Part of a small language model's weights.
Architecture: LayerNorm before each block, biases.
Each number is 500 + 40 x the weight over its row's rms, rounded and kept within 0 to 999. Layers, rows and columns count from 0. Numbers have three digits each. The size before them is the row's rms in percent of the matrix's.

# layer 6 attention value, 448x448, rms 0.109, rows 235-255, columns 336-447
109:456516571534495538477482572527550467494504495501480570508508489497439552498529487472504516542461530514495463506439508525522550473385549514452517509467454494572540473468471463447510502504545505511546447512514477568509551560509562495572507530460459437498482440426543571547465532461463500528491488541473459538496442516527442489472436513559
107:492508518550501454497486526556538524491502561490438520564476452465523469502472516457459472532482510488459545494436427525552534487506487492506552469469524563501454453508520465481519432485511537518600481521503496565531541520456528467524472488527554516514469474478538587508507577507434484519503472468505475502468427412525558442542499556479
120:455444488458536478448518474525510516488502478521449473505561485489468455444496454498497519478518559498496503502480522492491478524511522510473480545422555445522510556531529511436455493523496453425470526530479515448580490460515534534551545605521445446583543549527512494498478521493503499540469536438479415538428495534498482512521563473451
113:497629517507457475517506441497619458535501468533520498448489570511530482386449517482542525430518423496516522483448514468469500587502516465521542533492496523454518501471486558532447542545528505464480561459518565474475488497481494500456471516417510494519480519564515463433474467521609555472473494479522490476458555504462483475486483473529
113:520494464498508448527470492490476525400509477483458418458527572543569493518506459542409505490574560413512481455512511536516487539540581522519498563514452519511577582551507467364503525489490572470425485514443526513513449500504405538543491476486481476432493440532539457539485558506499497448477504482486468579512557468510482559524479469506
109:511458496456427516552475499452508478547456461508472475509512463462463507495507451532467489504452545544534540523470518518510481518479514487522565506470597481555592394488494517524446472425525476482526533494556481492483511506443523546543424422564485511475477507435459537433507421439469455496448525503487514462520451437528469480539502464490
120:495494469508497521509543479448505486446461531507524547464483487503522523499493570509455475477492523423524498538384452501553527482539476500540525478538497512467496512444491529469486483509453531540441531507509478502503526512448492597476418504474569558500567493500547495560540491483515538510489552497488570464515506499521540474552565563556
120:506491567449465542561561448428539514477467496502508476409552441504508414462503478512566493485525485464447544519482462499541433468440511494493498535445477539500557518489540459417495445546518583507478482484419457588514470484478545465519531547519520482517464573497441568488524550513482514557522521440506500489491511508493537478572532488520
119:437427597460522481560478457537590488485570489521522461511524496486483497424580463493552531515537441477526491543476502460529481476530500469505512502512486525492453491445521435486496547486467490489466505501555517459512453549442521487509458513539477472508414476527501509472449546451530482503468497520467548546590456450533447538534572553469
102:477411536485477494490471510462537534394581492465530446491571458457495548516481475502490609493527458464457482495494511543496587521509473523438481527506466506533532559563486523499477445430578515413462547496474405535539509473493468485510444429524505472463516482517465476471416498420522463506553513520576508556519630582407494487517450462460
117:469512430476519515548482557558474452474525451443472499552441420475512531522475505484515507427463557516557479528515449487473539480454510531403531469446466535563532538534462497463434593481517455555575453480543513503458581499487456438487509557452504522524479455500425474479472484528541528519494487499475555487478517561451525533516565590507
110:497535456554505475511496450483522451528507507523478573573481485432514571541469446429509486505518567522501441529494531450460531433470543539497463470456494522470487452522472491606537595471607474532561435467437455572423564533510493515371574536467503484488527517543474521530458475539501482511560453548504564468533525544436454482576459469575
109:518482552441512499501500471539492506567553495522479471470534480521503440533468422467503464463587449512457567484484547483567574538518468474495537509459440570513544529537445455503481455519535507491443411527568527423504423495464527558504565464596566500461464488496530520489500485496507428462511547483504488638494554489513456453552515426527
123:462456441535536506471490472609480521508496483466484466526532499471554520468489481422410523544535564515448484514520476475512523452500462529567507496423545490524568457402487523552545490485469427516529517527523452505547482497564570515513479538522489467466530502468410484455429482450511536630505461552523467542579454528481515478491506530463
112:532508496546539433498530566509482485426556479535547481511500536528510509460420486475514528493486522490589389527436499482546528532548581507532534550596537600474448514493479476474462517490440523479485537487551506496475492465521467482563494454535550451429539473514472507537478576497529497503523536463572531577545499498553451515550509519487
119:472555474499524534511518463517474559451440501461479511484466489455518552492489573504526503551446527501483480563611472544482468556507544569519462505417556455504474515495500479470486382503465483474506455447449507398574419479565489515464506506557478522584566515501521518567498544490567486464428514474442515529472502535498535531542495450523
112:491453466480464514468509531486530571522481445547451480440507500566509495523558489524417518549499420438498443495522435518574511531530452456536560515483529424476518430517415486464489463464513481578467454474521469463538494470468555491471522514525540532543489504455520436394469417432510540496558543551538538504532470486578497517561456458555
110:487424523487503392500479479475533460475550525530507492563565470483448513471488564451499517426483505431543474485506466514482545539496443443367494461534492532482540532499554514478510533444476512538462429487522518488536472474538476519492400504401506474453470513523480487484500482549526508535488523516489493526487546574551566465462473452572
118:477539570494550515468417539549493485588502485535534471455493464526493443514486485533456495501481538508498486453478399504476539451489550423497527505426475468528448561520479525544495584552472491465456518425520486496493517502504501486556534424481471524526476506449580556470503517481471490450461577424507525484517462456454532607516507452510
105:570486539500448527497517528488494571499534464485486444552488463526464470531498445469556503463549499481489515535492424488456474470472581556485551476543503536505463474564541502521409476585472580460464456493588534484609423535590480433499535442522526424480430501479472463520499564529472501504503508452521504503512586520511513504535470549537
114:508500511503480552589530449480485458487514510446450541468502505407486589497477517455430508491580539537506515528533458537454499492496508423532503513446526465481510454490480558480492476500509461517515440540484525537484521464516473473541467536539485542435489533464521472523549515497467453490512525521569519506525533539485428469527575502516
# layer 6 attention output (transposed), 448x448, rms 0.103, rows 235-255, columns 336-447
107:468454497464479498526439524489447591476533495509561507530513503532559539516461511511498496480523492485476492529439438449520454463539522470484518583505523499496500532564545531471380476485516582493430481553495464559526509539423480475467434438513508586454583438518452429419555492518548546526441514511450524495475577447490480526494544468506
103:477535464486456596536470479509545453500480560501446458523503498445462471463520511472505600553510540501477515484483484491453563531548556499481475465497540450488520527535460518527476540507516492459460549462501519492488493539503459524494537453476501521473500495461490436512504483469539524549446521506466449501498604534416448506494519414461
109:520536612431488558537481532512533424438540538502507570533478534465447454425525571498537419487474512488521493497571501441483585491475486465531586520443547573457493499471469507507497544496500489518469463486477494571498479442515483511483520443474501538513482501529465500480561524478409461511509543526513564465523516482510473519493504500525
105:515455558479505594529453476519421502537461502436518461498485532457449516555499458484471546484499531480574423520481557538503511488441426598515450543477547566477504545506483498485440537444440452466528460491516484476519507582586497514577460456547591457491476637408506506518532401458480496573444490488510505567533456444473556530499489504509
114:525491496504486574554517595547538408505437537484454506484479497473492489559482539495520537536523469520422572614597490527564516448564489602535540481470490515445476460492529552480466529498438489518492443525561513531544482508500462494516494401570470519510482559497515491499511478565451448477417493565398550454419482474601522478447546533505
109:540507469559474454480512477500499527508509484530560526451494485491561457506439552566510454532528537500417567507517493475527476538504469499510492455511473528441481468508497498509484463503516475518485533535515482513505535524530529457524600541378515476459526516539467476501534524542522597553477444430489530466511562488467520520574547545520
115:635517520535533491570480441472463503533433452453458447500481523502488464488525536581495532486564568525519515460581514562542414419507551533484514496514475460497579554514486460519444512473511470450571424510476495471504468537530450489516500492504483514414513605577513500440464515457477537551515514580483411547423514485505483479459502490510
113:518492429549447545434533571463483478477558515505449516525482542511545489494494480497431502499510591450543560523508479442463510528557523487495553519476521490442569517450479593542464496482519483484530490527520531453585515471537475500484488439512481476468490442480426431510502538477505462476563519553517446538469576447513464538399593462432
110:543525440499517639471528571468481543565434549498569528462472535450528586448485521491495506512476542471493497497514380540539586485473465480509573480484465551420541467545460494528400543572572527447480531525451584477537536532526510491534526542513545507495543524483467508544555441504478533455454485369448398490540501515480477518488491501551
099:512536525494454505494463527496533442550471541473512510452522469486504492529565502420527491494474476505542506490569507456436530518511566448475502438467554546498515461483525506524490457549485519538453508529522517496537477497483493472557499514493442468532482553467477511474541570500499486523477492470414524521422416472623477454512496519560
114:521474512499480535463482486507477584587498556539502567481522465524493437554443497454489473512456505512521432478463521491442487478557481474427497544492478450555493480539552418520554386510499420570433561467446506490496462444464590467436535538510498538459560505526568563489502532521469441479510490507524473489546559486478483516612446495462
109:477564505420502527556485543507472502540422476464537532457476480482483414532529553478522523470501467480448492448533520497569524548506431502451510515465454474487520521569431514470456447526420488508476532470582529478431508503547540454521469544550566569520483575441528477489482476481559432523536489460472427509535453487441498546522524533468
112:499478446535475495590565502518483533518496460541514512464491455472467514530509450526492482520457590461451467461493463501472568454449464509563540476520476492524396472461474552480407514537463502565498506483428548492491542548496455492478492449466538542544468561588539468578500493532525490460542472433515495417515474488572539506465479484482
114:476514449437508498482473525432502506502466486513628536561541462486462555476531497506524441513459487546525496504565455495443485510469489421496502375495499557500467483539455492410480469532528558516455503522506538543497492531511505473509519475531516551412484490523527469458504517492511483480427511511458527472549569477540452513462458499492
110:477458536464495507496511493570496541495438509470492502453540561443521478471581543468527505516452460553458475525512453547531525465467475467521526505506486498492489475470513467498536545493410474473473498429443490522460502507487534443462504456486545403512509547521585532454467467505473508411564503507409423507456525506515471512482516494403
115:481502516516544490463537524458494452485536488585501473504479444533427517484522545491442426469483463458451488515494542509557559536515495469555602542530442541543448537519459519482497508433456447481479464505532492518495568459465534533489528499496424527465451545537472443489490438545424529507501561524532523466527520452462493505499472509517
107:471485532510533475542474487491465441483501499547571536491519511448490520469465494473551466474519537477515547510520511513483456510475480525556509492535481552513506501474572486537558526515452450514498519483523480487556470503444512457464588451445456513460556493618479499578532516505417553522522454492465458512547556495469517490498504451490
108:522526432490552476544500490569474484522411496495520551449542506457529476479527500481499518518484475464545499515526496473472462480491523515520516516456541552591471473483526538477494551484475510487440594482558525519499531520499453550464490493605510541570559555551449539481569487471516477506544494480484493521487459463493462525515499517513
111:466505454572493509496545426509449547483463488518485452488489540521519506484504472573508465529461481512477561524482529522455479502527498444462511467502485455553532533470521422521382500467513541530558455529532569528452504515445491475441454543508556535539540527459480515520504470539544536481482483505510498466493562492526527469525519476622
105:458528402445541466525509551559555507513433419479559557568505523507530512522582492529462549568530476572600506548494470508498556543527537542473456475469463454464557537478517534470545507508527499503521546515463528567473504572499479502491442563485495459488528480557458492466478433536495502481477536533486550489522452501584482517526513539469
110:404516461488516494507492559495479504499502471504514522451518523464494545494476494531526501504415479530466419547456518539502471552497487462501536512576517567459498566560475540439524447469517500534515491418523474475525460516449522477458584496463470460509488554510515459530483465478474538487465525470508484491506434467479483473503486505497
# layer 6 attention query, 448x448, rms 0.1, rows 256-297, columns 336-447
096:533469455484517481415542478498417504462439551528435517484499467441555465466463510443456544508485489530360552487476564483526501487448522438508531466494506480546484556472507425511555423505479454497445497519494528473428493484509532484471487555406540488521466492482548515497476472529542467499524467561581492515504394479510507585487504558477
103:468502546535462477461507450379511513546642470438482498434509503522535489493476500522470537504531490589401444547527501533487501511497512527494485430508512495511549393474450519546548525494544495561512512429502508461449502434638546449532521546533523488585433479513542456520516464515589525526460465472493551497449497470477431489445505473462
105:478519522529481490480477499488566467551521475517489495455537496478520583514524467553465497525508514522482507567477463469435531530488545397446510463527540446460426444503557503476522475526518533467492462555502529498544540543542523552482427505507512566408591490506498460491471486463528524494578468533504559533443548455486431494515510508446
100:538480493515465508525500475482569518445530468419387465488490538516508493448538516512506424481537505481511475541522433500572479543561477469450501429464531494498400449391495498481390548519461507431458543455526452577480449555409437482510478433467475496527515519488529510518547517520469557484442474508516548540527486519548527528468487499539
100:416527528533488455505518492442511546525483577486506435583546426501493483530462473534512544467454461516481495527493498495510480515514453530462443509485530495563496521452465525488554416462481417504534574491516474522468507480422526522617545440501569551539483476499510513541555524546486562508598492499547479499473432483537549500483458529520
102:511522561485497531517549463550483464485399509544520533497474534439505519480511563506483392528519513458518420487570503521481509459486544538528527469474474503571470528513496486498462490518525509529478554451525508510494583430450458508507452547497605539545508561573597524539451567529469526406558503476465514495434508448490495428440498528484
098:555489450506409426537460466522464494457563465568481509459509450500539507486483524597464541549509463505536547564497423396455596557549448457477475547470458525535561542467511491492552508575487494575487491493513535552494463539552509540540530501510596511548517473478525509496497477541564536519483492524482524520557467496518476524501560489510
102:508489519462452484484541525538508496505503511505445524547443490463551497509465437601491580481484482527460477501477489502526493473497514543522479477462484488510541569539483458565452499573539505490499546468528528485527521423497600543532500495465456539514543507465548452544510541561461485476433509483454507478538419448464491497466487534484
097:546475630505551500491459482431501554536502526481536495544537486431465530520517499451586499479487532518586510482527533447474582485439542480536495511533456552542452499542472497537468520476491611452536533473574515456478475483516494504512467507528500506493581524510524482525452565530487533496575504472494565476418533492512472549476493440510
101:529491491557427509448428545592511525529503515521560524528495530539521535482505491447476461527481482411509482541392531552512516490527467517468438502536550498558478522553540544489466506478543471470466484439478448564525538478487470535465480439470490429546424536515470439544549454603487474499465442507545531448507510493529482477456489487430
099:452538523477479499504549538470458478494538457499585514558524457537490500528516445487562504504494497521516487456493550465540405535528595544509527482509565440539485541472488490630471565455504453544505423488520400523495551454523528520508543530475548468434450469491516535530449444537433619504526505494517543463504517486474519547500487441512
097:530514493504468502522496545553419517491518462518535499504511509566565499511616488509433469465494519543500521563508499505479517503535526501477550534463448528447450484508512504474480496522478505493509529540574526504568495514510457533484475524504518460501543481451472506465500480555492475459527472433480465435507507516455490602500569486475
104:521522489517517471515546482488508456485501483578428528433514495499505479465490508540455497416538516534507473461490513508530471474547473580452504520528504454588487532515473487524512528470441476562517501492448451524480432479578519582527505545565548473550506456533457378505451569425492563604479527549549487537469510601489551515532515471421
098:451495483494471485398502444462536475518514519557478459533510480483487489548517470461524498542500537449512508443509544461422546511555426536497545566447519500491496519622501497566490467546490420481531462463465484456502573467548567447478555437491428471537450505517474464471481508519533452458442455430510557555487519510464456414501535518547
098:522503531504427441464468462492449494503567497475577517471526494491484476483446467433441417550514574587568451439507515483500573514475437506488502522525552500561475529454562466526497385581527439449528527468520448500534533496480487472494516495477470541528552475462484473479520482483525394451514452523573500546487543578476487490515458505495
099:447467459453539481540484552611531469441538477527528481459520569556466517506478454487487489536502481421508511494444464548486537528522564587473542525535505567497550533551458551512542483486547530497495510544538477501501437571446540510480398429436504514540511570482532523520494480484554509496473452432524526574558491477514518526527564538487
093:530482506488497501478531494499482578479438562499503520464440428492461543522473502542493464473517451465475531490497457506468461495533472546493491485540476459482494468458542552512496493494545561460577398566496468599466486464526435513476561581480505500561500461480538500408546516487435486515549504502425437481496435487416571459547505559565
097:531518486465476483515492482469580511520527516469531463545460475469454494485476534461542550511489548494527519468445486500403620465470494470470537524492492530433561468501541520552501483515512563438514629488553467468439479414501549489485565450511525551502531480415563551484468534459526516493519535514427549439460522481586511503533493550477
098:479515549522547425505511486406500544449540400455522478479480509513552536527457515487456525563566495541494472522437598551457385515483502460580531498484562458572543486506452547504541494499567518523515508511457491533517504479560448453534559512474374434521520463524440489441470536477523493452485502465501548436461576552456505495449484471486
100:479590498459473503510507508523523546472475515479465512560564531538490539486542503470512520532532462474490504518532502443555465471556552454508394413466516525557455539482502514523513594497448582498475458508522521551412525445453480489543457521511575589531489494493454509485523518458406472435497492487406536486498526465490535460495520472491
099:514544589551556504506471521485453494495470518463472511496540571510487534448528538444493483431481504523475550485500467522509475628602516572497484470508519486477492427493587489557493541516554482513473502477504439470481473575481427524510536456526494459480459495472429524512474527502482517513462512494475512546442482470474573451499468480624
098:524528471559557547489502560473521386408432500481424484553553592523497451435489481508539495564481540501499589516490510521489490519450564541465453492458463429520555449488574505498547430501423468435574452486440501566484535487468560454461480468479521480438433493483519472461513586496497497498526498502603477502523448465519557379486440499491
103:475477528492510555526545530519504459518483466520539458516524493548455445546526415559570495458508475501440494511585470463438430522497495485568487517573443543426506458472498480536566494475517477488480480491523563455557514517473526515539508498562494500508450554459512585506488439498502505537518545467534550449460454514488514491441482441539
103:529499471472468501555520492480553553507495557528488545557548451470502405530462563453439520549464492470538566469441532523521540518624469535458449562453567457464535513497557478408480534454538530418555574483515536526495500551527479475466515420430525459572472478475519499567494471491530447535489416512475541501498410526520474536543542560508
101:475515461413457481466443465450471534525448518485520483573492502506513511463535576541567459476491500530472471528543435469432449490520530575525568481459467508506541521556511523476492405498512519419512520508465565526519546565409561529509544593559448427474509521537514511484465475465567522463488533578439567474437451516498489518500472499528
100:471473447475454486466556445512488524515493545528530488561507513478486543426496533452502487468478507439468469442493532509462447466498530499484503512499421444543518528466536463494507444464526512449465489498521533500473469454515448507425530448504534502601531515452511528440486524496494553541520483539480447504491498532459426470536485456462
098:581533510526518489533487533450473507540547514477456463505477499525578546559463447463552501491547490435481508521501490477457449519520510397547523407495551594520557467611446512451477565479484481458550421505553540427488480416496530519479536495500525502474529517489541448420576495474566474513494510489467499495457438476552492508457509565455
099:492466494572494509430488407554490501437504505478461496425454453452477530487466512486555493464539595473496484551492482513522481566524506554503615471484480480575473528480508453487477526480572482518492486489520512519436576564446535504438458513504534519510484521466461486518514558470522582500470468502586514525507548525460486513484480470562
100:492491441479414482484518506530483489472445468491533510512549455552470499466505520488491466479487534525500516457563413467547486497567514455482513495505464491469499495509471433516569534496508468534562519520466510456404478492458447560489479499476432550586484420530446461530423567504535590391433522449480517466518476560537478515503482599511
091:517464485511440527548547509413512430500538498481446460512524523547493443463503464498522524406477469501501592531510563475525469527504515457503497436530470492437555512472458524526542483504424573490500560477495524457412526504547545499487495538510512476428425495489447507467455483478510565528501552486482494548434518490556442454508507531534
098:521464508582507478509405502545426527549540516528528490541504533429533543507478497476477511488515542531485568518509548458438532497554577458450542473458452497574536465516461515496513495542531510463443531546544449454496524444557559484498517476470490487533514577444454507378413491561517441483505526512515480492504492539459534518506477519544
103:503497574531545529466499524453520554504568556494543500570416488487489490531487521485487484446495546436462490528505525465493470473513451534478502570497439480504545515550507492584504530472461490470532488426500511527529457485454450431577522539479527437410455461553505533483490497485509494479568468495475457482475493455440468501533420495505
104:521479486560467464534514487541582474533478545430563462465427516520511429508496515489487503528508505515512476462520508463509515499523527480464485442489550514557493448499505454472480476472563492507575534483419521498498513447498473590466509499412475462514502401538498492553522460504478509431426462513504461515488534416511507531488538551474
100:488562526467474492507453489460522520489487445522500532611501470488536528534534541524533482465444506512481486517473500509540428452518433506532582450482413532538559484490506463470497514523495507487485522456555560521431514517511414505525508498447562515499560441551521511545542499447479555500504492499574472498437460491506481543453433475501
103:520505506490521504454481457479507471445396524462459487521476517498542501489533517476442543496603476478474563512573467469491534473462439540467497446481523612497494421495528531492494504377527430452450403498541556447499522544499470545530500467506552527436560571512477595478520563512520419507532478498435488537552529457471556485448479529449
103:592499543471490471498482463484527502477491460479532486427484516533457545523476469457461504466483519421498483477448539520527492524484497501478556507482505394590548536510560520510564465459516532506493567450473522500560460440617603520524543569548526511479504529470542465461468453590496570485508545433528425445486487573466554505530425514470
101:526502498503581523500503525515425504532473489434491452494438588516502520510487523532500534465559501509570500535414406500508485511444457477528580494562547541429554582494542477441544550394507549488496466458558437529459488571444490428537419442545518458494548504536513481434491462518508579478498493529437561560464495515499487572402497460460
096:497530530492471533492439559514472439509460555546510526498504514498494606510600509488507445388495498463482436460551499496533457498503474429514622485566471516547494514452533514497541474459472508513485523516463514562504545540497424510531466506504479489505467451502456517489493528549473483483478533498559472462469553497521499503451559484553
099:432482486499471486486448513482470554534534482491461531559561505500536466460454466463467513528534481467589535519491526423514469441550448545492467536485544498481504464441492502523480409511561496414529568512497510518511537533440507481504540453480492517557437506514427498510447480511497473468500466471498461535470519492510488575511585403476
101:470510467469548470451362475525526479455498470570540486445542476513397514471474498496541545519526534497533547465508493425507477514489541523494500525512497504501553553499537481524517479452549482492497451515476483451479448490462519498426577515545501486547442544546508516580443503527537602531467538483507388475495552508556426525495519497567
100:544512494513540617462486538581477502541539478539441488486454444551485550533518453489539566496371440553497482499496482500408566513447502469495534553577469404492514454462454584500535516519490370574571526516490518489524488501579519502479518535523469429511521506482490540498433441486546491561486552455505553588490502550542506492468485443552
108:471492484473481502462474446590492493479447441426532458539489590517452529501522495480443481519484539549493446438489490516486505490516507460554426544505584464500543532552506447518487523552516500498452487436515430448558504502491523461480494387443538476512507500459493527447469548514464474470494488476550567442512553534495504484494532498487
# layer 6 attention key, 448x448, rms 0.0962, rows 256-296, columns 336-447
096:514573514485444533490484523551451491491506479478482517492510550511427509481526464523589476550499539546494497532539506491496431497499428566489478513512445472607528424510511435457545545463457531496433495487401475533548458502534511467472507504544483500548542512491518453461481536453411509514506520508521459522501495577473484454414542522412
102:495539534485473521424497515475413474522380558504478548498530508438550557525533450581484481464521441541582519441472506553442522502458500517445539481510497473529480547484506454467552502515537516527432546547503413467545467512493472497507513479480507404498456508510473477499466475487472503503512503496487515503449523485548557580500477481536
101:458452565436493502560537414505462528529529458507515563495450542456556465501539454480511514461490448518534462502478411449525466438451479503563578490506532492519472618400479503475492516458546467500446455502463517496443531458379544507462442475438490536513479501520505556526513464596499511467520500513480574485522468552546502525537461522514
100:457459498446425560548479458462537444497498509448435513572432480481527462510482480447493479445479521403460498529541430532470533484439509475480467479549459509439486511565476477510523513499454537539516471551495422544520522539482469513517505550518500508545485485463446496461529484453398465487480475511516503492496435504531466577518432483496
096:498396472432531415526485508489574535510487536471469473506522466545478545573501584472448389504541432548474541540481524518492524487551461549446495442565563520514581424473445505432550458543490511521533528523507491558538441396485546508505497471564539578503515500467553481487447543538540507481472519447590509547504466474462522532484531474475
103:459514418519534472474477450437470568470566488565478499497499405484507517504535491499501495522582455475498551464427445479440526526503443510424524421473483471443452522460494541406532529572506492535525534533554468473456563489402405521547531555570504470489522466583468446479547523487494452473482470529461587496519452420511493514493563568492
105:424583480503488545450468506497479476545516487518437456497527566408402488539483459467480574450473468487587501509493537511507581486522456566509474477520464492511458468547470555580549560540490516534474473478483509444464462458507561393500486488503456541490494486525477483536442545562525494513476471468524534457502606534457444489464478492425
106:485501472455464500491477509464499469547553484502497447499498498496481488523467550533500480459415522524402436471444592532499568541504586485501535446472490452562494518456526502450529462591437560500534490479516522489534456438513538500507529519515395507489488508545516444567456494517485474429514450520525500462454535460530514542463487435488
094:455505499496485524497537501541456477429467558479459502486510487544533514555539546472535471557553466499450559508527441529487508574525526435526470501486436532544479501518533538462464505457440461480434488606489489551492574487484496454502508512467526538467528473472486456551541463501516416543445416487539487541492518536474520523531497528535
097:520496566472508427550517506489540474439475492504545501537480530537481486483493422397439552539458505450545559559492518467476455544575460491547498548459464538491410468535435512486474505518471508511596449578553442486500486556448504503525431492433544531508446541496543531433498519433521472448543474454492472424486449538515551503487537456478
096:465473505517426449489515476495511540490539511439465418504541453514527513536500530496522478481468444506505487453487575494513507476549462505505522448507516379470481571466443488558557418505478564440521467393520392449553468469524481446513478516473507502502487498528497519526458549544562540537525457495525528542450513496438559500573468425556
101:546429482528547559528570514507487490540504509498504493518477550447503505462495506450487529481577532472464512480502509486501508467477450533518448481478529505513520516450435498561490608516544497534479442464496521524522551495490436475540468479504451492460521504539571553502525545494486490506509529485508595485459523512478534445476558514525
101:529520557510574517409533526458520504517520429534489491477462508526502426516417518467461536570492547497504484521485449528513509560526500549567508432497477532509465524478563480480502573462548426556519489567496461432546509527486496472542553504512459491512493477494510537523530517537513493556480512488464490508511459556538504504486469472492
098:489454456491500531471490535487520544482504542523538519443551483545489536447442527492499519509446488487528577536501569469458451439509520510477546461563533500451479521547554512507529510388443485498522487555512520470519507464539459462487540535538515491431485513434588515485491472490504510489472494550516511460505479534588550422540543463533
101:439483496487473504523475521521518470479485522542447525562535530506472590564498512510478496512506409511486461547500589466512439479483483483497430542502510494458543446430532522390525467474545473535542532482482548544517468514527508511496474515514545477493500521497466393447516509503487471503479482490556467492494475472554493470538571490497
098:511441550522505600477447511511508378499532456517548549509525453472478557445557515491539537501444545488520493468558482448436452461496471545576460508478502525484379506541414565614509506545542500544469514571464513556532536506560522525552497553466560451553539552482520487559496427473530519494474483485536502440576505528532482479505469540467
088:473564549491466479583463519537493515566519505541503507502580489555508489566520442439496449528437441441516480478482509501481582560574538600556549461491493580468496454525429556510548508493480491462521499445506458465502565464474518445448568482516425452580517475445453501510489491517502502572536529465497515470520499491475589523438425436523
095:534514465448576505530446492528453541530477502497513481450522562508570469586538512430500461458480494515476471496490516522450447553552500536491468525469545508375574461533461561459512512511509489516468437458503503494554539504449518550523544477507512544509568453536392465554506508486530509575469503485570496407535469419470457434516555533485
101:387504507564514562477538471439478519477510483490483507505592555525527519499493450442420515500458461446524542463520390540547417458564452446496538485513478503463539486435488485445454460471472474591485548502561477445515492492459499506530517477505520450486433478489447411516458523490526520514510457552478558499556450428500499486465471502494
100:460484521571507432453502423489507472488495414510396528491494464461490481450533475517517486513450507502432489502547486561498504520536560439505432521522497501493453453529584480477521461514435457455533425483516506530508496514529487514480479427476533531448504493433511475560540447541524514515487447613451489486486516503413534549511475411527
102:450444477457517505570563516450549503542487469547507574564527469509531528537576529473445473459545514525530558473558484569457508578537479436456535498566432518549516532475528485530494490508448500518470515550473492507474533481459437483471483434537551488512495560397499540546536487518493509463611522513500529495527482496423462531469563543470
100:527466485452461450485473413539562489525510512529522467487429538487508557563492500513431544516472447452454485484524494502575571471489484577481566513476526436464517388487519501466580533563546504458457532489444488428519477473503519544487507440555454434513484552463520515523475486519510548493510455454501501467465520529540468509424482538446
104:577474522497464505503509535530525470507512603529474541446494451595472534462405459507534486535499593564519494509494532512491583526506508486470542491472481457510513564494523488534457573446496448465468570499465491511534532461545447634476521474550448534528508451551457479523503507524552554468465501560513547500460542479497468514521537537519
103:459492514434545511537447493489572516507466549474487561511441455530476511491536481531465473572447510481443476510520543506485503498523447453498498508481517573487463525558531479490483491547487588491530403556515491502470492541585515488511467461530503504449555434514517479447460501463503445536459522485516436534465530565473451479451481490467
100:464444508498459556561494456413502516474510532595397421530518483440580493545541551518483514474511498435533521559524497591513547517520552396450514560521499517484545520500496545504555554474557563471473516526521488496464522460429508529446471423443502518457498485460441406522519528489496494484523503486570515505501454563472543518482486553476
106:529453505503508463460420500535530564461483511510423492537483452537484467492517522463550512544414549585443483481549558494476551524529566452515549485506503499451478462490530488508451465526431546419534515504519573494533474483495468531455513411542479528534587540545472406495531481499515464513487482546514546526524495521444511492495496532501
104:495540558511493545492511533558535525502443474457528547502540478463543375478518511482513460503479483522577461526546534502535443495529513491466504521428502490543490493478498419582540490492476472498530505512531497536503518568443473442520538511488448496449511483488442512554525480502427556493521499568492486516486475444472550534463478460543
103:510488454468492504471440421528497481453532429499517571505494487460459522518468478485510467504507472516480471450532531479505489498481491512405539455548435431488438499498527540519535525509560483521426478508414448487488477430494464421450480553585528513485510528410550467473479520522522512528552554432513529461548515522528464580409461539443
097:477505460463527509534485480483416513531577406525527531560516484530440559458475525489500470499486469527474517491420573532544508484489529462458493525487560490560474493485519484488547520515549544545512449501501486565488454523488490470539493566518507468535484452479538557439461469514529525515438524483525392528512564494594501553500520504515
092:543609486483430459491517516547500503542516530509584475471511513560532514470453493480479495474501559485506520493501480530468574525457485431522552512486553521480521504467573554504502514492478466499439475502541464450436548539546555460496550544427494497583410422474540496485463507462498534451472507533466553611448427487505542469483532581543
096:472494528513533438544411494586481514534485419477488448462535490542432451421538506485455499536585454430451541478505597481533472499510445509478541541535515488550456528475559495568531458481593527489451534478467527572407513427492577478475549533443529490481518550500502572474483412498527579480505530472473433478439536554494493491502521525517
099:496488531555484474475454565475468464494467565482475532550447478488544375517504496475535485522428530516446442492528502500497541584529533474521488437491543469479486510505551487533486560462440519451481533435552436499455483498533475483477492525529549457519565494452559476502522519522468535429502543511479539521478446483451548530448466520512
095:538537582500605544498460526450438460531521482474453496484456562475510516429526532480451517605518448439507397574525497486469556511476441512412534593513441478501493514454510509467434479478505482467537404501504485478479503523528520551533419432515530405513507501464512558461540495499482495469516498455462503573474443568502488514551466468530
105:463563505466512455544594489473444518465456493586499487521493455412484509473512508469514416528545425492505451497490561532522550518491508455445473491478487492359524509485581546477518501587498553502477533479540520419425536507504487465440556523575500522481565505532520518519561501452486442537463457483508509462529447515428494560485486479474
105:625520551496529471533538472458461505552480523430530479485530483517514488473530501462483518530486522501471533518506433464383588475485553454456512537492489534449464455471502487495481588465510491494559437510544526559491500533510421531522521568519448519529552529519543533523592484526526397487523486483542514478529525444480429491514533440465
100:464535554511542383472505564504418506534507549489532407468481512511478432517471505546602557487508506490519493508510516576487454478537470586489569530542419460542517386519417525547559501506553479481475497490486509475553462479424478504521498467449476428539493482466491527494466495458574510539546550571610452502563498553538481486511527511506
098:441538478527529510504499535413569471537430575506562541507459455475519519542513447510554503481463545517495518497478449537516414553482503490462575536411489513522514483488481447475416431507510510490518498473557489569499481494460526534454506549466444542534569497536559476486423456496515523449473473507478537457516567500546436518486507556573
093:460478568487509578470512455409549477532515478493509500494451538454579541498448558489570512472476493487575491568498459479453595429490515528512449607517483507465502547544439491457468531415479451507526492519458497485532511482464475460468506505539457542487512527492537518463428497456485436473511511402459574445499486482491443465533461519451
103:523459441484410446527414477510540461509492456510521487443467536425455514517490517555483458539435501475502589489502532458502539520506520517532608491591519482536518572464539540483525467458460494489483539415477474512549475478539478547535501500445577525520473508523518528446437518466505459493410487554456530489544545497511492509465457517461
100:523578457460524483495432540485511529483569464444463485548503458512453505475487529559455595482536503578475492486542550461458477474466529562501489513525487533474526612598544516520494498446466454525549516503533434616525502481512484473509491526488515500466476489538406487548425495498550513488447495467513440495530538534504506506522498525516
103:519465552531454502368503574485532553490520522471507480515467509468499468474481536471524611490561510565554534581439520499488536438468462522532589533529580586531529511453475577511511527482520513560452550532518547495544445511578452567530487594571513512561508565439474519520441469463598574484573534487448538522427476506468461484542462501446